Each number is 128 + 24 x the weight over the matrix's rms, rounded and kept within 0 to 255. Layers, rows and columns count from 0.

# layer 17 MLP up, 320x64, rms 0.287, rows 176-228, columns 0-63
[[121 115 137 136  90 132 135 140 123 117 115 139 114  84 129 105 125 160 108 118 125 126 112  91 142 154 137 148 137 153  95 124 134 125 126 125  77 167 114 103 170 141 170 133 124 121 105 107 110 106 111 136  74 121 146  84 135  77 121 157 122 117 176 124]
 [106 118 178 106 132 137 158  88 181 103 179 146 113 106 115 109 146  99 152 127  87 137  99 138 156 115  88 153 147 157 114 170  97 107 152 132  67 119 150 156 135 174  92  85 115 155  78 123 195 150 142 136 123  94 123 179 113 122 157 186  80 174 150 173]
 [130 137 120 110 113  81 123  95 125 163 142 129  58 126 160  98 164 202 126 121 119 120 106 179 147 179 142  88 167 159  95 135 119 113 158  98 130 116 120 115 165 148 142 191 162 144 109 107 117 125 134 161 123 127  94 132 137 168  82 117 103 159 171 151]
 [138 108 143 122 127 126 132 125 116 113 148 120 124 136 118 125 119 140 110 125 124 119 134 133 134 124 117 103 123  99 119 127 110 135 127 121 128 107 111 132 119 148 135 118 124 136 127 152 106 125 135 133 123 140 162 135 131 144 134 130 136 134 139 145]
 [127 130 132 126 136 127 128 131 129 126 121 132 124 128 130 130 130 124 127 129 126 132 132 128 127 125 123 126 120 127 132 125 128 129 129 131 124 124 127 128 128 129 131 128 128 129 128 134 128 129 128 131 127 125 125 131 127 127 131 126 129 122 125 130]
 [ 94 108 140  93  95 132 112 133 112 169 141 150 153 153 117 122 137 141 143 147 146 132  79 146 150  77  88 123 129 139 109 141 108 115  84 144 148 124 133 153 117 176 115 151 129 136 149 124 125 166 137 120  99 142 119 125 147 115 119 114 107 117 106 139]
 [101 193 144 104 122 138 185 148 124 120 116 111 159 156 146 154 139 136 131  81 140 135 123 111 134 127 120  91 183 148 112 151 113  83  96 151 108  98 147 146 113 114 179 124 162 128 121 112 144  90 137 103 113 126 104 141 126 109 101 174 112 132 184 164]
 [ 71 147 159 145 109  95 160 127 154 121 135 118 130 118 189 165 146 165 108 101 113  99 128  83 146  87 100 127 141 180 115 176 117 138 120  60 110 123  82 103 162 159  85 102 169 128 125 131 117 131 121 112 109  76 125 167 109 112 128 157 152 210 171 114]
 [122 139 143 119 123 136  87 167 135 104 147 116  93 122 154  95  88 131 147  84 113 109 153 121 117 108 126 116 118 117 134 121 125 100 145 144 140 140 111 105 119 128 122 128 137 116 120 137 125 156 139 102 171  93 184 142 121  91 119 107 108 118  81 125]
 [142 143 131 109 108 148 155 100 155 178  82 145 114 160 128 144  96 112 108 114 105 141 155  56 111 122  76 152 173 135 134 125  95  93 133 122 119 140 112 101 132 129 120 116  97 135 146 101 146 115 121 144 125 152  57 130  97 149 154 145 125 132 149 104]
 [ 75 138 146 112 127  92 140 166 101 149 144 142 106 158 107 139 127 112 101 116 132 132 120 111 124 106 143 137 148 173 130 143 133 120 128 144 130 130 107 140 123 131 124 129 105 136 157 116 169  78 140 107 134 172 113 127 136 144 138 128 169 138 100 112]
 [121 138 128 135 110 161 141 125 115 171 131 105 126 105 117 177 150 127 123  95 132 136  83 108 137 129  90 122 101 118  95 146 126 129 142 138 133 132 114 103 127 155 148 144 126 136 133 145 120 105 144 110 111 122 137 130 147  86  72 145 128 127 122  97]
 [122 126 115  84 166  99 122 135 130 130 148 106 170 135 152 135 149 117  88  76 121 145 116 131 156 142 138 114 121  93  70 101 135 116 164 115 145 157 125 134 132 108 146 138 136 134  77  98 105 123 143 154 155 148 109 131 153 147 145 113  98 169 104 127]
 [146 149 105  87 155 157  81 119 118  98 188 135 156 123 143 183 141 152 162  80 235 153 118  75 145 140 117 114 167 144  87 135  97 113 109  78 100  99 148 120 135 105 140 152 119 170 134 120 133  62 149 111 126 190 117  87 135  87 151 105 103 100 140 137]
 [102  85 122 143 122 130 124  70 158 153 124 106 119 146 151 110 122 168 117 111 116 121 135 152 131 109 121 162 148  96 141 170 103 153 153 149 113 102 141  94 124 112 139 137 125 123 101 138 141 173 149 132 116 118 156  79 152 147 137 125 138 124 104 132]
 [124  87 121 119  87 107 121 186 108  94 130  81 138 135  37 172 151 139 190 140 137 151 129  93 158 113 103 142 144 158 149 137 119  84 185  96 133 157  85 122 127 130  95 182 102 113 133 144 135  93  91 127 152  91 157  89 129 132  89 116 110 116 169 147]
 [156 131 161 118 135 145 112 113 101 113 153 117 131 107 106 143 137 110 141 119 154 103 136 132 179 130 126 140 131 126 111 120 119 116 114 102  98 160 122 137 152 122 115 123 113 109 139 135 115 117 113 132 134 146 132 127 154 110 117 114 126 151 121 138]
 [130  88 126 129 114 158 117 147 171 121 160 137 129  96 151 118 133  87 132 138 128 179 141 103 152 151 127 128 135 130 110 176 120 123 184 145 126 133 109 126 166 112  71  98 122 106 163 124 118 150 168 119 100 160  66 136 128  94 109  92 128 103 152 172]
 [151 143 138 161  84 120 123 154 156 114 121 135  87 141 120 122  98 115 133 125 121  87 163 153 143 147 104 143 123 139 101 141  77 109 151 127 136 120 163 111 151 142 130 101  90 124 123 131 124 147 101 125 148 128 131 110  91 154  91 117 128 143 146 129]
 [129 110 175 129 113 131 135 128 135 141 138 103 111 107 119 110 125 138 122 113 123 122 127 144 179 119  80 123 130 126 123 120 103 154 105 138 120 110 133 111 144 145 142 120 118 105 121 144  97 128 104 140 143 138 163 134 134 128 138 131 111 187 117 134]
 [140 115  97 128 113 107 156 113 110  96 152 103 185 140  92 143 148 143 170 100  77 111 120 114 161 180 140 107 171 132 104 142  80  51 128 111 126 172  93 110 140 168 158 116 142 104 151  99 119  85 151  92 128 133 138 141 100 119  88 138 153 182 171  96]
 [137  96 135 125 115 117 114  91  62 122  88 117  94 132 100 155 133 162 117 133 137 115 144 140 137 153 132 175  79 111 103 140 169 104 143 122 120 131 127 123 168  94 123 129 128 151 129 141  96 140 139 165 172 121 117 154 115 113 131 142  86 135 161 160]
 [115 141 130 136 133 106 117 136 110 114 136 106 121 136 123 122 136 134 138 121 132 122 142 141 167 156 104 105 151 126 101 138 124 100  88 128 123 128 126 115 101 126 136 112 138 142 106 100 147 125 127 145 119 117 129 115 128 122 116 159 140 102 142 136]
 [137 112 129 116 119 142 144 151 112 158 204 131 138 154 134  97 167 125 143 131 157 134 117 145 127 167 118 165 183 121 115 156 119 105 117 128 109 122 119 163 122 114 112  98 123 148 174 131 141 128 107 111 115 183 116 149 124 143 121 109 110 116 132  93]
 [ 89 120 123 140  88 117  98 137 161 141 147 109 138 160 129 102 125 155 115 117 144  93 145  86 126 130 126 150 142 150 137 156 137 108 130 123 111  98 170 118 132 140 133 149  96 138 137 136 163 157 110 173 109 110  99 125 114  76 130 137 119 131 122 148]
 [114 141  98 115 147  99 154 140 137 159  56 130  70 134  79 120 152 174 117  83 141 137 112 126 129 141 143  85 126 140 153 168 130 123 112 117 127 156 108 156 141 145  83 134  87  84 117 108  88 116 107 183 113 123 139 159 132 152  85 164 145 111  59 146]
 [111 113  93 103 182 106 141 147 139 164 111 137 117 102 143 140 104 136 113 120 137 126 114 133  94 206  93 142 122 155  54 175  74 100 115 117 148 172 151 116 113 146 132 133 126 117 116 124 123 120 127 159 146 135 101 168 162 137 147 100 178 115 141 108]
 [122 147 162 153  90  94 103 126  80 154  88 152 127 156 114 125 179 119 148 139 131 156 139 119 139 161 106 141  94 124 142 123  91 155 122 134 137 100 156 114 116 126 139  44 156 153 145 132 149 159 130 127 165 132 119 130 140 142 117 157 133  93 159 170]
 [143 144 114 127 114 143  91 108  98 130 141 139 102 116 119 150 108 133 118 132 151 142 128 114 119 126  90 153 112 164 121 115 121 134 132 129 116 116 133  67 144 183 127 119 139 124 118 140  93 115 117 109 148 109 107 152 133 136 145 132 126 125 145 136]
 [131 101 100 125 144 129 122 110 155 123 172 126 124 123 126 149 154 138 139 127 164 127 140 127 118  90 133 157 130 111 146 113 127 126 144 137  88 125 124 115  89 102 152 128 119 135 123 127 149 113  90 151 132 124 104 143 110 136 146 129 142 149 123 162]
 [115 123 111 131 115 146 114 116 122 115 107 106 123 113  91  85 218 195 102 157 108 124 112 115  78 166 165 179 165 186 164 189 135 145 129  97 119  96 122  43 158  84 174 153 137 112 126 154 120 168  69  97 141 150 160 123 119 139 102  79 124 136 110 127]
 [115 133 100 151 154 129 122 134 166  72 124 132 145 119  62 107 158 160 118 133 129 127 143 140 121 151 124 131 133 140 127 120  99 115 129 144 154 164 137 144 125 160  84 124 123 102 109 134 113 153 139 110 136 142 155 105  88 137 150 135 115 137 110  90]
 [107 107 150 113 119 156 139 122 155 138 130 135 127 113 151 142 123 122 121 124 130 122 136 147 139 116 133 173 119 150 128 109 124 109 139 132 118  99 125 152 138 149 124 112 122 143 119 164 136 141 121 113 129 121 146 138 135 133 124 125 160 132 109 118]
 [106 160 100 120  97 121 148 153 142 165 144 116 143 179  71 145 109 134 116 111  94 123  96 153 181 157 142 138 126 154 117 148 161 115  94 116 138 133  95  92 134 129 146  81 126 113 111 112 127 162 118 136 137 139 105 155 139 143 154 114 124 150 101 132]
 [121 134 159 131 147 129 143 154 122 118 147 172 112 109 130 115 132 116 139 122 107 152 114 130 152 120 140 159 128 165 117 122  94 137  92  96 118 159  93 135 161 135  92 108 113 143 162 159 141  94 112 142  88 105 126 135 115 123 112 119 124 158 164 124]
 [ 93 134  89  69 113 157 107 132 135 156 102 149  94  97 179 120 120 156 149 127 104 148 145 136 140 117 128 151 122 143 132 127 152 107 104 137 131 103 120 131 115 132 133 108 106 122 192  98 163 109 141  59  97 150  74  95 142 155 170 154 116 149  95 162]
 [151 117 124 126 126 124 127 151 124 124 129 134 118 122 114 128 141 147 140 131 137 111 139 139 109 118 123 118 112 115 141 118 117 122 119 144 130 128 127 130 132 142 127 135 145 122 136 128 116 120 129 135 119 106 130 125 125 113 122 138 127 137 127 110]
 [142 104 158 110 118 103 178 141 174 107 138 134 128 101 155 148 156 119 113 153 107 132 131 143 104 154 121  99 189 125 105 191 100 105 126 113 115 125 114 102 135 141 140  98 150 139 136 124 163 101 150 116 138 119 118 108 131 164  95 146 116 104 182 121]
 [120 164 127 100 151 148 153 128 146 135 101 121 146 136 169 146 158  86 128 166 135 131 125 138 139  90 171 128 109 110 124 155 115 160 123 101 110  95  88  94 122 125 126 122  50 156 138 135 139  96 117 115 126 110 118 145 145 140 122 150 158 112 173 147]
 [105 128 101 102 127 158 109 113 196  94  89 112 109 122 144 164 133 178 123  64  98 179 162 163 156 142  96 135 163  80 126 107 146 145 131 112 146 166  89 105 135 140 157 135 122  95 111 102 147 167 113 155 127 157 113 140  91 170  56  69 105 179 101 183]
 [107 103 145 130 155 150 101 164 148 160 151 138 144 130 123 122 135 145 130  94 120 129 128 122 114 114 150 159 131 137 110 101 116 133 117 113 147 101 141 118 185 145 140 122 138 119 137 136 118 152 123 134 136 143  98 124  97 128 130 119 116 161  83 124]
 [113 124 114 127 179 167 128 138 180 150 117 122 141 149 100 145 122 152 141 103 158 137 156  88 132  87 112 128 108  86 123 175  99 128 135 127 146 128 182  99 130 161 129 100 156 144 137 127 120 192 127 100 137 105 132  62 196 174 131 137  63 123 139 130]
 [120 167 116  97 137 119 104 133 133 141 124  96 167 100 139 106 118 121 164 136 105 150 118 162 119 117 144 126  95 154 115 125 128 124 143 109  99 157 133 119 119  74 154 104 137 118 140 111 142 126 116  79 137 174 118 139 118 137  77  65  64 110 154 138]
 [143 115 117 119 130 143 116 156 122  98 129 105 139 154 140  96 137 101 112 146 150 129  80  97 111 162 125 146 139 128 130 158 158 117 137 115 143 129 125 155  99 124 132 150 131 102 140 131 112 115 137 112 129 119 145 121 119 114 130 107 120 121 109 106]
 [130 121 134 136  96 127 148 114 128 126 146 119 130 131 146 130 146 129 126 146 158 132 119 146 113 146 125 128 108 134 134 123 135 128 154 101 125 117 146 127 137 128 134 132 131 154 126 117 130 122 158 154 104 137 156 139 133 128 119 113 121 140 125 103]
 [132  97  82 113 149 109 220 133 142 112 131  97  94 169 139 145 117 124 117 136 121 112 131  71 101 133 172 128 138 127 126 122 109  89 135 101 146 128 108 118 160 135 116 114 109 141 105 128 113 141 139 136 119 154 107 153 160 152 148  95  99 108 159 156]
 [ 94 128 142  99 191  99 102 140 183  48  95 118  84 137 136 112 154 120 131 111 133 108 110 130 107 135 140  99 110 171  43 185 102  77 140 138  90 149  84 120 141  81 152  91 151 111 161 191  78 133 109 129 159 131  83 128 141 125 143 143 140 132 132  85]
 [141 132 116  67  44 126 159  93 120 132 127 125 151 107  74 185 123 140  99  75 127 191 123 136 109 168 136 155 152 131  80  96 113 122 112 100 134 152  92 145 201 132 123 110  93 120  93 127 109  99  86 162 134 148  77  81 174 139 102 115 131 167 159 158]
 [151 129 167 123 141 131 190  96 168 188 162 126 113  87 130 114 223  77 160  99 133 102 118 154 151 167 151 166  47 150 104 143  81 127 160 107 144  93 127 147 121 147 155 121  45 136 145 171 123 145  80 139 169 162  75  69  91 155 133  90 114 130 121 128]
 [109 145 151 104 120 125 118 108 122 155  95 133 134 150 142 137 146 101 144 148  83 151 127 112 171 127 132 127 130 116 123 115 101 123 131 105 160  97 135 157 107 129 152 152 145 138 117 144  97 142 100 127 135 151 161 114  96 133 125 114 140 145 143 171]
 [135 110 139 146 130 135 137 132 107 107 137  65 114 138 133 148 125 155 136 104  93 127 167 151 125 129 161 131 109 102 148 159 137 145 154 110 135  71 122  97 144 117  95 120 142 127 141 115 112 162 102  73  91 125 111 158 116 107 155 109 146 160 132 101]
 [138 122 125 132 118 115 131 134 112 115 143 117 117 164 133 128 150 131 102 148 124  77 174 127 151  92 114  88 139 143 131 148  78 121 134 148 101 107 131 139 120 163 142 181 164  92 125 153 139 141 147 142 100 112 130 100 102 154 123 138 126 117 136 128]
 [125 145 136 123 127 135 124 121 149 113  99 145 185  92 143  97 143 111 100  91 146 161 108 155  84 107 100 144 136 172 162 185  91 149 131 141  93 100 144 117 121 174 151 104 106 161  76 118 152 134  60 108 109  92 119  90 116 138 113 128 141 160 148  97]]
# layer 17 MLP down (transposed), 320x64, rms 0.0576, rows 176-227, columns 0-63
[[148 128 160 162  95 110 153 156 135 115 119 157 117  95 118 105 136 146 121 177 109 132 110 108 118 142 150 108 102 126 124 100 153 112 143 135 134 144 100 108 118 151 147 122 133 174 109 110 101 126 130 118 135 132 135 106 160 101 136 123 100 104 120  83]
 [115 138 156 115 109 165 133 100 169  48 155 152 139 133 122  85 136 140 152 210 107 148 120 117 159 169 101 134 165 142 132 179  91 132 175 143  94 141 110 160 107  88  85 164 136 184  96  97 113 106 159 131 137 105 114 123 172 172 158 145  58 126 184 110]
 [132 130 151  86 118  77  89  95 110 154 151 143  19 115 142 112 136 165 161 130 125 115  96 179 186 179 125 127 176 131 109 131 106 124 124 149 137 130 122 124 175 137 134 138 191 123 118 121 118  93  95 106 167 114 109 146  95 118  87  95 113 135 161 142]
 [137 125 127 143 134 121 135 129 125 120 140 134 123 126 118 145 139 105 132 108 120 120 147 129 118 133 121 149  96 119 122 144 141 128 110 143 121 132 121 115 129 112 151 150 126 122 121 110 138 129 119 123 132 120  93 130 159 123 109 121 145 140 108 131]
 [130 127 125 132 127 128 126 129 126 130 131 128 128 126 127 131 126 127 127 127 128 129 125 125 130 129 129 127 131 125 126 128 126 129 128 128 125 127 127 126 127 126 128 130 128 129 127 125 127 129 131 130 132 130 129 128 129 128 126 127 125 132 131 130]
 [147 125 128 104 143 124 119 125 138 136 140 133 144 105  96 159 131 123 146 129 102 128 147 156 113 157 140 126 108 148 119 163 128 119  85 154 117 132 133 127 151 106 123 130 150 126 102 145 143  84 141 124 130 126 130 156 123 137 204  98 140 137 144 103]
 [113 133 114 118 135 141 180 119 144 137 106 109 163 166 185 107 151 146 158 113 112 146  97 131 123 171 123 108 178 157 152 158 101 142 108 107 147  96 135 170 131 126 141 114 127 140 103 114 120 109 108 124 142 132  98 153 145 131 138 162 106  98 186 150]
 [126 131 140 143 159 131 126 112 163 117 153 137 156  91 183 158  90 117  99 134 124 102 126  99  79  86 141  91 168 172  95 114 185 129 126 117 134 154 114 104 154 169  89 195  89 118 146 101 134 102 184 118 125  81  71 154 163  92 150 151 138 146 160  96]
 [102 130 124  54 124 147 157 101 118 135 128 136 166 104  98 143 136 181 106 129 110 151  85 134 133 157 123 129 154 126 113 130 111 164 130 119 146  80 111 161 150 131 143 134 108 119 163 102 128 104 109 117 124 136  92 147 126 136 127 144 131 145 152 131]
 [145 136 126 123 102 108 129  88 168 111 110 140  81 156 128 146 191 122 114 108 100 131 166 105 150 115  72 148 123 109 103 149  96  85 126 139 111 165 154 100 105 140 114 107 104 136 131 143 126 147 106 201 139 152 112 146 122 161 119 136 175 124  94 139]
 [148 101 115 114  94 135 128 139 112 152 125 147 135 113 130 126 139 130 126 103 175 124 128 114 102 132 133 138 117 146  98 125 123 149 158 137 136 166 174 118 129  97 122  95 119 144  89 114 131  83 128 157 137 120 117 158 137 132 126 130 108 127 150 153]
 [138 135 111 142 120 136 115  97 111 149 145 121 152 164 137 145 141 135  96 132 113 139 123 138 143 118 126 123 100 110 112 159 100 148 127 131 123 122 139 126 121 117 114 162 153 145  82 132 144 114 155 126 120  92 108 129 142 104 103 120 133 135 141 125]
 [ 89 130 128 202 127 149 142 116 113 134 154 129 160 161 128 117 126 123 182 145 121 111 161 136 136  99 120 143 169 175 161 172 140 107 147 153 130 116 142  91 106 121 145 109 116 136 113 129 125 146 117 129 112 125 112 131  95 118 121  98 157 117  85 126]
 [131 156 123 202 130 151 107 124 154 106 119 120 142 108  88 162  99 153  92 125 165 160 124 101 122 162 137 173 150  86 132 153  48 114 106 117 125 131 105 162 118 101 151 137 130 175 130 146 165  87  87  94  97 127  93  95 116 143  92  86 203 132 144 139]
 [105 101 138  88 142 149 144 115 152  98 108 109 132 163 128 126 138 151 147 109 132 150 121 154 131 159 138 133 176 114 137 156 161 156 150 145 155 144 129 112 100 118 134 117 129 125 111 126 134 161 121 106 111 104 118 123 116 146 136  90 145 114  92 118]
 [ 68 137 168 148 111 128 153 121 113 121 136 116 149 125  49 157 115 133 156 148  97 136 143  97 193 122 101 125 134 133 157  70 119  96 186  87  83 142 109 126 128 128 108 161 100  99 110 160 145 126 119 114 152 141 146  95 147 104 120 129 199 160 143 151]
 [132 124 152 139 114 127 111 129 111 144 124 145 119 132 115 118 111 134 147 150 122 111 126 143 105 130 134 130 158  97 117 130 129 106 130 142 130 159 130 133 131 125 101 124 125 117 139 154 112 146 111 155  89 129 147 129 147 107 137 133 151 139 126 129]
 [129  92 130 167 125 166 107 140  99  82 171 112 138 113 193 162 120 117 139 112 150  79 142  83 146 122 121  55 132  97  96 115 129 146 126 143 139 136 118 159 155 133 145 158 170 101 135 128  89 132 138 127  89 131 142 137 120 148 115 125 166 125 138 147]
 [152 125 131 233 108 148 126 143 121 121 109 133 119 140 135 142 116 137 103 142 114 128 131 124 130 168 116 125 126  91 100 101 104 134 107 141  94 110 149 146 153 119 138  96 100 112 101 153 151 161  94 138 144 117 134 128 105 116 104 109 122 154 119 159]
 [127 130 140 135 148 110 152 133 137 128 123 120 120 130 100 129 126 117 114 107 127 103 160 140 121 142 107 160 134 133 116 162 130 135 108 124 102 142 109 109 114 124 120 155 130 127 133 110 150 151  91 151 126 110 109 143 157 138 101 115 150 113 115 123]
 [111 140  92 129 148 173 130  81 110 130 100 132 172 123 115 145 125 148 138 158  80 105 116 124 139 165 164  22 111  68 129  51 125 107 138 120 140 130  98 110 119 165 193 113 151 139 119 143  63 129 151  91 139  79 183 151 140 173 119 169 133 184 136 117]
 [100  77 152 208 181 145 128 165  98  77 107 119 159  98 109 133 136 107 126 127 136 138 143 143 145 140 102  88 142 132 118 136 129 111 131 165 138 139 108 142 131 113 151 130 122 132 112 139 140 143  90 131 152 101 128 130 123 106 157 136 150 136 105  84]
 [109 132 117 147 128 133 160 126 128 112 118 135 113 121 131 136 126 158 101 131 133 124 142 142 118 124 136 148 125 130 135  96 108 130 110 130 121 129 138 141 140 135 126 146 123 138 146 131 101 106 120  96 129 113 111 142 133 106 124 132 119 124 117 123]
 [115 126 142 105 134 136  83 100 130 118  94 143 114 116 140 100 156 107 138 111 106 150 111 105 103 135 141 121 128 140 140 119 110 128 141 132 132  98 125 133 133 145 136 125 126 100 120 133 114  91 154 123 148 185 123  98 136 129 118 131 106 164  98 177]
 [104 126 130 130 132 113 113 139 108 106 139 145 115 146 104 122 130 114 125 150 128 124 136 124 151 166  97 115 164 125 123 144 170 107  89 122 150 128 114 153 126 165  84 109 118 104 136 113 114 122 151 106 145 157 129 105  66 120 151 124  87 149  65 122]
 [130  69 121 144 154 122  77 162 151 170 124 146  68 146 103 150  92  80 153  73 113 118  82 129 103 141 177 124 110 121 137 155 101  99 141 124 145 108  96 113 132 131 109 127  98 130 133  83 125 157 109 135  93 128 139 111 194 129 112 115  59 115 134 105]
 [ 95 103  85 135 108 137 123 140 144 167 105 122 115  65 131 102 114 136 125 137 132  97  99 147 118 179  69 127 119 117  72 174  99 108 104 153 173 139 122 145 115 136 103 121 135 118  92 144 108  87 129 136 171 143 175 156 199 129 145 147 122 110 101  91]
 [175  98 114 157 115 135 128 183 102 125 116 120 165 127 128 147 117 123 132 109 154 130 158 119 128 145 116 118 131 118 138 126  92 100 165 141 175 135  99 157 175 128 116 123 192 120 131  81 106 118 125 143 155 101 137  98 105  87  96 134 143 144 124 134]
 [150 168 122 145  96  97 143 113 137 169 123 121 117 143 135 109 113 114  94 133 137 140 141 143 130 119 107 124 118 139 130  97 111 138 125 150 121 145 106  92 153 153 127 132 132 106 121 127  85 138 136 114 112 129 122 156 120 154 125 124  95 132 117 124]
 [122 129 133 168 142 128 109 144 131 152 105 129 140 123 148 140  80 129 135 110 105 102 147 139 106 132 118 109  98 140 117 139  99 125 114 127 133  83 127 114 146 152 137 123 133  96 109  99  86  99 157 117 138 102 190 130 114  97 109 128 160 134 143 125]
 [105 136 135  85 139 135 110 105 120 141 107 179 118 161 120 156 178 164  95 183 151 134 159 119 137  96 100 156 201 107 161 183  36  58 117 115  95  99 152 106 176  96 174 124 172 110 116 143  98  81  46 147 118  95 110 138 100 108  80  59 144  73 166 142]
 [131 125 138 130 148 133 129 115  85 157 131 136 115 124 141 153 114 126  97 139  97 131 155 127 145 119 134 149 132 142 170  92 106 119 142  89  99 121 112 114 139 111 125 106 130 127 139 112 121 101 121 146 132  93 110 144 131  82 125 104  95  88 130 137]
 [142 113 116  63 127 135 159 141 121 118 116 122 136 127 136 133 133 125 100 139 148 126 154 137 134 114 127 116 129 139 145 137 141 138 123 127  96 143 104 148 120 141 117 130 130 127 124 115 132 143 123 123 122 135 137 126 133 129 131 127 149 122 131 130]
 [109 135 148 126 114 123 101 142 106  92 118 153 122 102 101 105 102 151 144  98 141 145 145 103 100 116  90 127 129 108 126  78  92 108 142 114 150 120 152 147 113 167 115 133 111 138 129 154 158 147 124 107 122 130 110 123 128 116 121 125 132 116 171 153]
 [118 138 150 122 136 135 126 159 100 129 146 135 130 110 134 114 141 129 129 115  97 137 136 138 154 104 135 125 124 124 116  83 114 120 117 103 121 173 110 121 101 155 110  95 146 152 165 151 164 119 112 147 107 106 131 138 111 124 132 138  82 127 142 119]
 [130 139 137 131 178 159 118 142 121 172 157 120 136 118 158 132 121 115 120 168  87  74 102 177  94  69 141 113 129 131 142 150 115 138 137 140  99 137 125  97 153 174 161  95 126 115 101 111 148 178 184 120 131 155 139 133 114  98 145 135  83 142 124 138]
 [125 129 124 126 134 143 134 139 137 109 118 129 136 121 123 138 120 138 128 115 132 115 123 123 154 137 129 148 118 130 140 134 133 126 134 131 127 126 122 134 133 121 127 134 126 117 123 123 124 114 123 140 147 139 123 129 133 130 110 137 138 130 128 138]
 [150 127 127 157 125 126 152 123 189 125 148 157  93 119 157 153 127  82 129 140 110 157 149 141 132 157 101 114 195 100 136 163 117  90  87 125 132 120 137 116 126 128 159 136 156 120 132 104 131 151 165 113 163 122 158 119 138 165  63 163  91 141 122 111]
 [115 176 116  85 166 145 102 102 173 124 131 121 115 157 155 115 114  95 126 124 143 146 134 135 124 100 161 141 111  99 157 104 131 130 133  79 151 127 141  89 119 126 124 131 115 146 114 171 127 116 118 135 106 131 135  96 181 148 132 146 103 115 110 192]
 [153 113 127 135 125 122 156 128 116 130 119 130 148 120 117 117 153 124 144 152 108 105  99 206 123 109 101 158  58 107  95  86 111 139 158 150 168 120  98 153 119  88  95  67 140 152 110 126 136 153 122 150  74  83  97 160 112 151 169 140 168  94 106 154]
 [148 137 130 150 105 105 136 128 112  84 130 101 132 170 150 123 129 144 145 160  82 124 112 121 151 135 108 125 141 118 147 127 108 132 145 125 108 133 159 106 110 114 105 131 127 111 123 101 113 123 118 129 119 120 132 108 106 132 123 114 147  99 114 148]
 [126 126 136 125 121 163 136  89  98  95 111 108 127 114 131 118 136 131 128 132 130 127 115 147 137 131 143 115 124 116 114 128 137 164 118 131  88 150 136  96 102  98 107 103 124 118 119 153 154 101 173 147 162 124 141  91 255  95 146  84  94 126 138 115]
 [114 127  89  80 160  92 110 150 121 153 147 124 152  93  95 101 118 150 106 145 109 144 150 161 142 120 144 132 128 144 116 128 127  91 118 121 143 143 135 116 102  68 128  93 156  91 149 123 129 105 153 152 109 138 151 130 111 122 141  96 144  97 133 110]
 [112 164 146 149 124 110 152 122 105 129 135 112 125 120 136 139 152 118 164 131 132 130 170 147 155 134 128 112 127 101 147 103 141 101 127 145 135 122 122 120 160 141 138 121 122 130 147 102 154 117 121 142 140 139 110 114 181 127  88 122 122 129 147 136]
 [136 128 149 139 121 111 136 102 132 130 141 141 139 146 131 105 118 117 120 126  94 135 141 147 136 121 128 114 125 131 120 102 140 134 139 133 127 118 112 129 142 127 136 118 139 126 125 141 113 121 142 126 135 143 122 118 113  98 117 136 124 134 118 123]
 [161  90  95 122  88 138 194 149 127 125 178 100 136 150 133 155 100 118 111 110 166 133 135  97  78 147 157  95 119  77  86 140 169 133 123 129 161 114  96 108 128 144 126 132 126 144 113 125 118 156 137 139 107 198  95 117 151 141 154 116 115 106 133 136]
 [115 116 132  66 113 131 150 133 130 124 134 150 151 121 144 139 155 143 171  80 159 103  77 165 159 126  94  92 160 177  25 153 119 133 128 129 115 119 133 116  86  99 155 125 180 120 146 172  92 112  96 139 144 152 133 154 179 143 160 132 168 111 161 118]
 [165 118 117  81  57 105 112  99 152 147 129 136 193  99 108 135  95 120  88 152  87 168 109 119 137 155 136 118 150 156 123  99 130 133 122 146 155 128 107 145 159 131  93 115  99 106 140 136 130  99 125 114 121 158 110  78  97  99  88 124 134 138  47 146]
 [153  66 120 137 130 144 191 125 139 173 115 102 150 120 124 135 191 149 165  86 129 109 146 137 128 105 123 131  89 149 118  97 116 153  89 147 143 101 183 146 101  97 166 188 111 145 142 153 124 175 103 121  95 108 144 101 117 153 137 104 135 112 117  36]
 [164 119  93 133 135 118 117 140 135 153 145 145 140 113 128 156 102 139 109 118 123 130 114 130 118 101 108 151 152 132  84 116 147 165 115 164  75 144 129 120 105 120 150 153 117 164 148  99 159 106 153 146 130 102 130 115 122 137 109 133 173 106 109 124]
 [131 145 133 148 169 139 131 131 112 114 124 105 130 129 137 143 139 111 133 130 102 183 113 145 130 112 153 130 129  97 201 145 125 106 156 136 135 106 158  76 127  76 120 117 114 148 114 106 143 102 116 110 102 117 134 116 166 107 135 142 117  96 142 126]
 [130 158 131 133 126  94 112 128 111  97 123 120 119 112  95 154 160 120 112 142 131 145 122 154 124 140 103 116 100 130 107 111  86 116 129 107 137 120 107 132 163 132 180 110 127 118 141  98 111 121 144 134 159 124 154 117 114 123  94 136 131 121 172 148]]